{
  "n_layer": 9,
  "d_model": 256,
  "activation": "gelu",
  "norm_place": "pre",
  "positions": "learned",
  "qk_norm": false,
  "init_std_qkv": 0.0261,
  "optimizer": "muon_variant",
  "lr": 0.00132,
  "seq_len": 512,
  "dataset": "wikipedia_en"
}
Each number is 128 + 32 x the weight over the matrix's rms, rounded and kept within 0 to 255. Layers, rows and columns count from 0. Numbers have three digits each.

# up: layer 3 MLP up, 1024x256, rms 0.0714, rows 306-330, columns 0-127
# down: layer 3 MLP down (transposed), 1024x256, rms 0.0661, rows 306-329, columns 0-127
up306:151155121178161118087166160081142166146119081119110174187136120069137079146095131155125184120111109073182158131162202115134133133152120158121162139118124207104112071135167095180099120145153163134098150103101110125099117105114195117119153110136117127153149107151116092207178139202095141111082118115111187138091132095097108178104144163131139124114136141093165143147118141146149071178102
down306:144092208123093119132124158076100126088140175145157102130146129151120139130194127094124165149170100115140118100147168127135124106114116194156125088118172142139103150152133162097133148113097141096211169178116146129156200124136064103077105127093207127116179139161160167175135137104142153127182149135081125103110135081152101093163162176094081081110166096113151126099087099168092107132117
up307:135187175078121122111126100148126122118150114174082096123111074114122100110064132159130046147099051119114132114117140169116113115164153094107143148139154180119159166111136090124146079165146082124137169156145121113150082129078091113148115117119127055113117083145153185141165114144110115102119118133102083134106090137125199100183115131245147086078122103153101120148081062124085090129075
down307:148118153183089098123135099097105121144140143100115110125130105117068139105090114047131100112070109151089118116128102145119185132128151154211138113140167080155132189173127077052137142135133097186116181149097094170154172174102122054110160088119148160144150106145136070107056146100115170140124130125162140170100119101176143124140083108135103106124169130131183083211128116122092128109133
up308:121160113078142135082123150162134156136097125141161146092101148143134117147166152100141157170153184106194086145144175128130097226173194124135131135103035145116170095078135103122191139174149162083165118063127097113180125142098117134102150121148066159163114122114155107103179118128124076177125185104155138147107134125187098115132096125111160133134118162131148101154115083107148127107116
down308:065149093123135112131132087124142156132159130182178186129127145160118134081113157134084119098163122118169101110113126167123126137095122113145110148106103146107110183121170071110126143187096170131140126078126084118115118144151122158145091089113101157147105152095151131106064107123110106118186098145169136119114131179104087146126117122130139178182104125124148121181141181145161128166129
up309:184125156132140117069090186134115143110132131146132187126121167161124093133114096191101080140066124151110113149097123164159118105119151068088111131132118101141093136102114149128101065153077159148117177165135098094122144159129152149167109123140103180145115117134132151136183121187150088068086144144125193156145134117091066153157153110148164157110063148108136170099139140133077131095081
down309:086116096128096121142181116127140192146101080164075061117096160098111151099134093142096122190135138141091149163100156139148136143114110136184111121131124104156112121101170092132141219091143109141107152140133107108126082115117105123155199152093172145104111179119148165127081150122112089148120114189155127105136128092149101079123144071111121187125127140169080122078043122112141142192118
up310:103138144131072109151122087119132117129122076144106178165070166179129155130151155099089110128118107122149136115150168139149086094131199136096149143155135126122108104078164120142122056102114068085142198090172126110175114174059105127095127151114098085105121152131142104114168117147131128175138132083117111140145130137131094143119134126128191174186156090148151111086122159127196166071165
down310:120112118152071098147161165091118120148108160152149135124137146187114127177191076120089172137179163163137125119136184122074181135082130136080143160113104134109145107112158103124134112136147170116136093163110169163144152198101125152110103139082142143109066145134125095124117131126114110157162145131152165111150122094092094118152148068130158123139109055179107147085122100075120132128088
up311:078095121119187057104207115106140148099113118165109134114079163139141147147044125103104104182080157113110160124189120076137128136141102103097194158089129101120088136133098186114134126103120109089198081141150053158046141124066118156141129084111108096111160104122140115107103151120160107089133148205121110195121188131114144162100113131084094093193129109157081142061134150145155134128136
down311:100096162100174121073164103168069216110078128144162135112113076106103128150112161187133092167180200062141161070097185133086208152082110156089145140091058108128151097163086091100140072189120120111143136087146116098166074134151179136117109091146110140107153116078134107145112148148145140235144164157140170201153138111137142113151110149167132138121177189134102102152144055165131143075133
up312:158107194081096105149143116151088167135134124154044118120105124090137144157134107107121144191125120138152117106164134127076143085094103152195113063138143110133119112128121178207157095206155126122122118130166118135152129161064117093128117101089138159143119155143138089153102105105107145140056133151162112107135098070144131126099166043164172188157140168140123153126102166129171173096141
down312:081089149155141078142094170108169114136173148136157134130137117103145095159125155122170143205134099148165095133115130124182134112093123161093052083071056109132127110135121137137115144115122125137087159192225132071121078134102111168165112157133160184180120161114109199057152168121106139139051122084161154143098107112107126115096119175109101129087103199176168122117175093160163044137107
up313:159128172191186137162084134131156124100171042154138113153096156077130179104126121099160087143045156159106069176174110140134125092122114096162123137070121104128133141138172182157077136138165137111107167118092100077119124126152105099077150114125155163069080096129187129144129147144107094096132126122115132143181152129188115212099094115106086140086137140181121115110199091177107141134110
down313:170149176135061162110094138200147138142164119188116143110135176104125133174162101130156125146122113164105123172095153099147120109152136165144049099158117132094140090130127166112124089102103106185096095072159150121099177155172083138097117164149091128106135156143113095105123137096117102100160149137096127095168188110159096117147117084119120151141162195134120100086165079093181096123137
up314:149066124107140099170077132097167125103146117149090125168118159142069128135139094151171155142090132128137149126154184155135125136146139167119169182122090132158134166105089156111171062115178102083071124081093117146170083144086177181168111165093147107083057179159136038133139109219125148138085111140139122148158146130152105070126114133122123162154188126065098099102131089096150078159148
down314:119141111109138147164124189202094101123098147120106144200150202127122210165134106127135172117112109110106167214146132123142143119145102159115104146113131110111103133128195119112156102140130112146131109104122136091131093112129137158084140144143135079109144155109059188141124058094126203120134132186113139119104144109106119158163163137148123152147106111121042157168125117147137144068119
up315:100114207149134117149133176134120119127157103122144084106107092109107062112160124164071189045141126116105127095121129155141110141109123101131078058082143160158146112142153150143111133130120169124079152170125228089159148122126184144158185163135102144139070140157087119132100097150119176122140115134137136128148105127092153063152109140107105120122146175100105117125142084165121170141170
down315:105151095119158079152098093139128127149123098113134086128094123114117147170161146162175165128112060136113144121109126120132125120154122160172127151198135140107105169149082112133164137086126150095101118109152124124138074176102126160089110130072116095115114133133131138139140164153189175136124134094117155161156078146100109120148151164164137107182103154136172099109110131146104166187163
up316:138128117157146100112142106149190065113107194118097101181077117143109154157135119127104166116143156106111169130120129125099077150119122086157165146128129131152182119090110140075132172132140176147108108145112132138117161132167149195149147146148112103076130108087137111091121161132157180069109159143146127157102163134131125108106076146150137027101081153092150091122099156128104146152140
down316:120138080092134136108142178180172095127135156136060134164155122165134132163085166134117154136141168132122115107161105105133129099171127136105080125107165153117109115149093131146110112124082114116149105127117138113096196153110128181069115167145106121110156135157125095174085119078178094171154090143076136129153122083111106152160109132124099115168079114120098180132127128117155159107140
up317:085147176133139168146124065125172114126117152164078118097148098100146165134115121098111152143099123156138129149069125107099090106139129086134128155123125077087130083146147122139118123135156140156082129075143125139149130121093143098108123103184150049135164121112142165155158146126200143125137145143070113114119083138121124137109141153149125121179179125136080136162174152104177190151147
down317:151096096152106093136097135121140140088113139134149101115092165157130129126130103098150125100157128149129120070097108167165142110083113127140109107134105158169124147068163088161131055085145097176134171227109125088083124146203170150120156127122092169132176136099108122124137112106106093144153171117153128176116147083147105151104113110086105083175130178129134107122144105107150088175132
up318:139088104144106136066136171150141132079158070175118162144120127136163139153123171128157141101069177116135120105081058095067101098086136090091138144138190107160180147159140070129154097137111124101196077179087138143148115051084114093095160112114127119142105159108074164142175078128154107125056134126148066157147132140129147157100128101119130117137176200149183145138158087159168099174104
down318:152120121107138057158098126125129157087105151160157106101157170108097055128135167141204124146131178101144180124150166133130105111163085124130132086146129149074141161136072128147100066089118122138083150171148150111136126090158165163110088141123091152167163082092215116103097196104160126142119153101104131213134116170138151145134131117116143121158078149116111172110101139157081097137171
up319:118184121194116111130147121120114138136120080080120163121118108105096126088159093112092120123095127125107149116120056203140147109153112091197179180108179141108134118145180118083114089187165101129132119179088220130183136127144125133170114177125182157105109173075184168173122120227104085185109125139156161121127088146038159148153140107127087154144075108124077118121157100090108114137096
down319:123168172082110130160183160130094176155089150075086092071165135107071124149074179038070075120091111161115145166107120121110160184088120161076102183171128119154131133104102119125092149162060199103163114152171102124184141150164138135203150113174120081162104124077153146131158149156129114129131116145092126135097136104120130118122098095116138068128125112165108203163107133117087160121096
up320:117075131113100152147129134120116152147114145158121133116096145135128200211164123114128100081133125114165163116116155167140133121134152142144172128148099109136128154101108089113113117093109154155091118116179145146103149160099093111119150126155108122099090116115188141122100126134107101081144123131160100144096145155097146177115168131152133147134097157112098113050118170104135168103094
down320:113148141126095104096144082139185184129170146101151181189081148142166136129112151131100174088162125131105117111119148153151141128099122109108166142145116110088141135119097127158146125154105106124106165132071106103077113161108152074200126073111107171134144099092071128129122130143111074136139163161156135145143114086144181142140107127128075219131143132083123087125152107151146071100140
up321:071157123101166138156163103121191112109100104215117157140167142089113114101136167112168134110167146144064166105118112122093138118153091117139175118152130095096116139110094173119110090094101210154087132112122130166060115135132156158125160123120108119162089109100121138113092137133107152153147180126125079111115141124145152145157145097146142210111124165148168051157093116091061114138182
down321:109150104157094117125144084108174139134147112142235147154120116144189105163045114102139096115118134179151097069102190142143104159160147087139117146102091113098172142096108144237150112098101146098143177117120190109115121107179091167146130197121063102097178108153138119184144123154156114165100179119127125151088128137135096126119141146117085174054173151132150180083103150168129108041104
up322:141082139165106169085134109110128126130131094093116150086157142137140097137112140128116081105180147140124165103090102176116205115124135099142098105149085142189113140086139131152085132154070135092120142156082168143189180085123171086106139121080157048140082135126174072146116112148158122172081149088078125141124126128067105072175136126178132184140071101172140122095111092162115196154124
down322:068151089062091085154095109154163118131162109126152107127120169151169143097159131136143172076152152090168119139107116106132113137166150107147148126153106136123081071094094096121136134119166101109115069079115158122160121122167089123162129170118135123107148067119152138078125132151094131105154135131179088160099168142126123109127103145137122095149103210123135133115100140117203088078122
up323:204142128117107114160198049096102100141139157147159100115116107163150135162155127134128137091128148154152080134130065101057148118158133185138121109093157157131178126181147162173133180139157115120152120137103114142096166140163159090124152108172108106128155124170106126136118147136121140135126123162057112193063061108132142114115135115167122133091157159119146130180113092110068101104144
down323:099150155130118160121112115137150129118133112122147125119100109101127061182165120167084132087188100195151156171195093129184191136050071097121133122170181109111135125154136133127150140098075130133155091152106108091139121155136140125118119161106162056169132137152175093125121167147168120180131143100132169071139145182175127128095133175123120175099109153124097156093119093148139093170112
up324:178143129095126123167151163157185073123119153128148132204156164121126102141093140164122107123133097095149167098113136134138109085136074108141121115156130149117139123168128120089077150117119127115049136127136109158131139092133145136187130151102090106128142111113144147157081133135120127178148091132107179139073111131144117151160193111118102065130139073055127144166177105157140116111107
down324:152100167167150100117120147153136091104094112153137135110138080147111125177129131137175101149112145070205074140122160114117116095114157177079107086114101143128118130194160178143116116187078124150141154194091128088167137135125116148108097120136110136108139151092132107123185118161147097106133089140160054073106120137098127136142109157145088198081115131116164130171156129144084121143131
up325:129102105148093130050152130157149186113142128158178133164098140117129120154133120162089104147152111106120154139109204105152142105133171071074089205115142091092087065134111063084182088108139105135129134150122157120132120168099141148146049110131108123126130120151204159120107134130114131108113104119086113143177163097203115108135116081090168118145173132102139141133166120126069164165129
down325:101112099116062152110166120170106100171099172106204152139125136154121114178125086075065162166121114147144104130137111146160166154168113134150134187136130149180129097152069151159118128155136136163149090154101087131205130127144082081090137109155080143099100071075126144172091238103119146134109142125162144093179107129176143128173080077115120138082112123126098139126124184166101111075114
up326:080139100128086156102160139144083136137103123122049158123130127131132146126125107073109149133174104090126193102142096062117151163146138108099177151127101149148134134099130098176116082172149060136141139165092095114090120133102140129125087123114149103172195157088120122099107103121138156120104128108074151147105149098143166090131133138192073160125177099111135161125140122178131121121223
down326:168127160126093116145085129103155137134084106116109068182153147162081166169130097206100115131168100200138104143129109124156113137151132164100101144158123128141155135169186109144122127106191177132113107134210149065096130128118041046108129055129129130056158120121143062076137150122122098136138107122123097092144074151153126121121117064156117098167190164124124142160092053140120094129123
up327:111110136145112089082136090111090110158115118150182120203162105200128176126077100156082120070130154116131125130157139188092109138151106137139155092124086097102128122117152104121142092131158133139121129182143114120088147135154123129114157115112098102095152125116119103144172112170137065093109144156077155156127070172115131132153120093158161142169137131123146120091111128131138175194151
down327:106124111057123156158106141159171140135113125049118150107128163114101109132095116130180133142134174171120141112134126117169156115104128153099108097126102142185142107112142092149091120145117182153145129168046106138083093097143132087115185180158129120133106126155101161119097169157154131142127108061103059137144196159098148039098170127132149140100097117098123131117153152127062116091139
up328:098133093092124103147170137139099137082172146129105079134112173079138189108127123107059162127099146099135112136150196115173062168090030051132153155124091120116132098159165120136144167136194135155105125157154150156165116149094116158094128149135156166082116106112148116099174094165118145142136096125144155121049164132118160130079123105185123121131155095108122188167198064124136184160178
down328:140112140148168108153132101154181156121074131116168082180120110085096132075108131098147133123168095133111138088147102130139146113124120105172113127148148136143119110092141108094103136120056087088149125143132176089100116138139154128118162114223090140164125177165100128094129156152142146104134141153103104106181142141127133105189118166181152121133150135106154117130150121145089146060089
up329:092134091130156101112173101135127103125125182152163125143126176103113126152135097160100123175140100139152166117088144157032133121144099100131207097116141131133138110126129155146135075092159069148085104133090173153140115141107110187038142137164089131127154149144077128181100114074124174111136179133181113166175130146133111169152126161120097098147090137133072144138196154201131140141094
down329:146095136109105159164123130118146137147181068071107111108124185131141132092122137139085152126154102112130183145120090097176136151124151094081175142148148135120131111170157066143151109145158174189113128090106062115166103096060121140073065146025149118133179177087225111092074084152135234140139106139100128097112149168133122124173138146152148062097118165149102120149120177146179152161127
up330:166144112126110147112148085140128165144152052151165053113165147115127119116103152103082157101091083182095139117156126140161133169155142134111084108137093112180118089129074134139154131160165026056112126132120064118121168079089144097158091107204039151144081159093144162143204112097070149156183080133126175120109088192142082111141163138081115141124040147166155188128123079165153170169128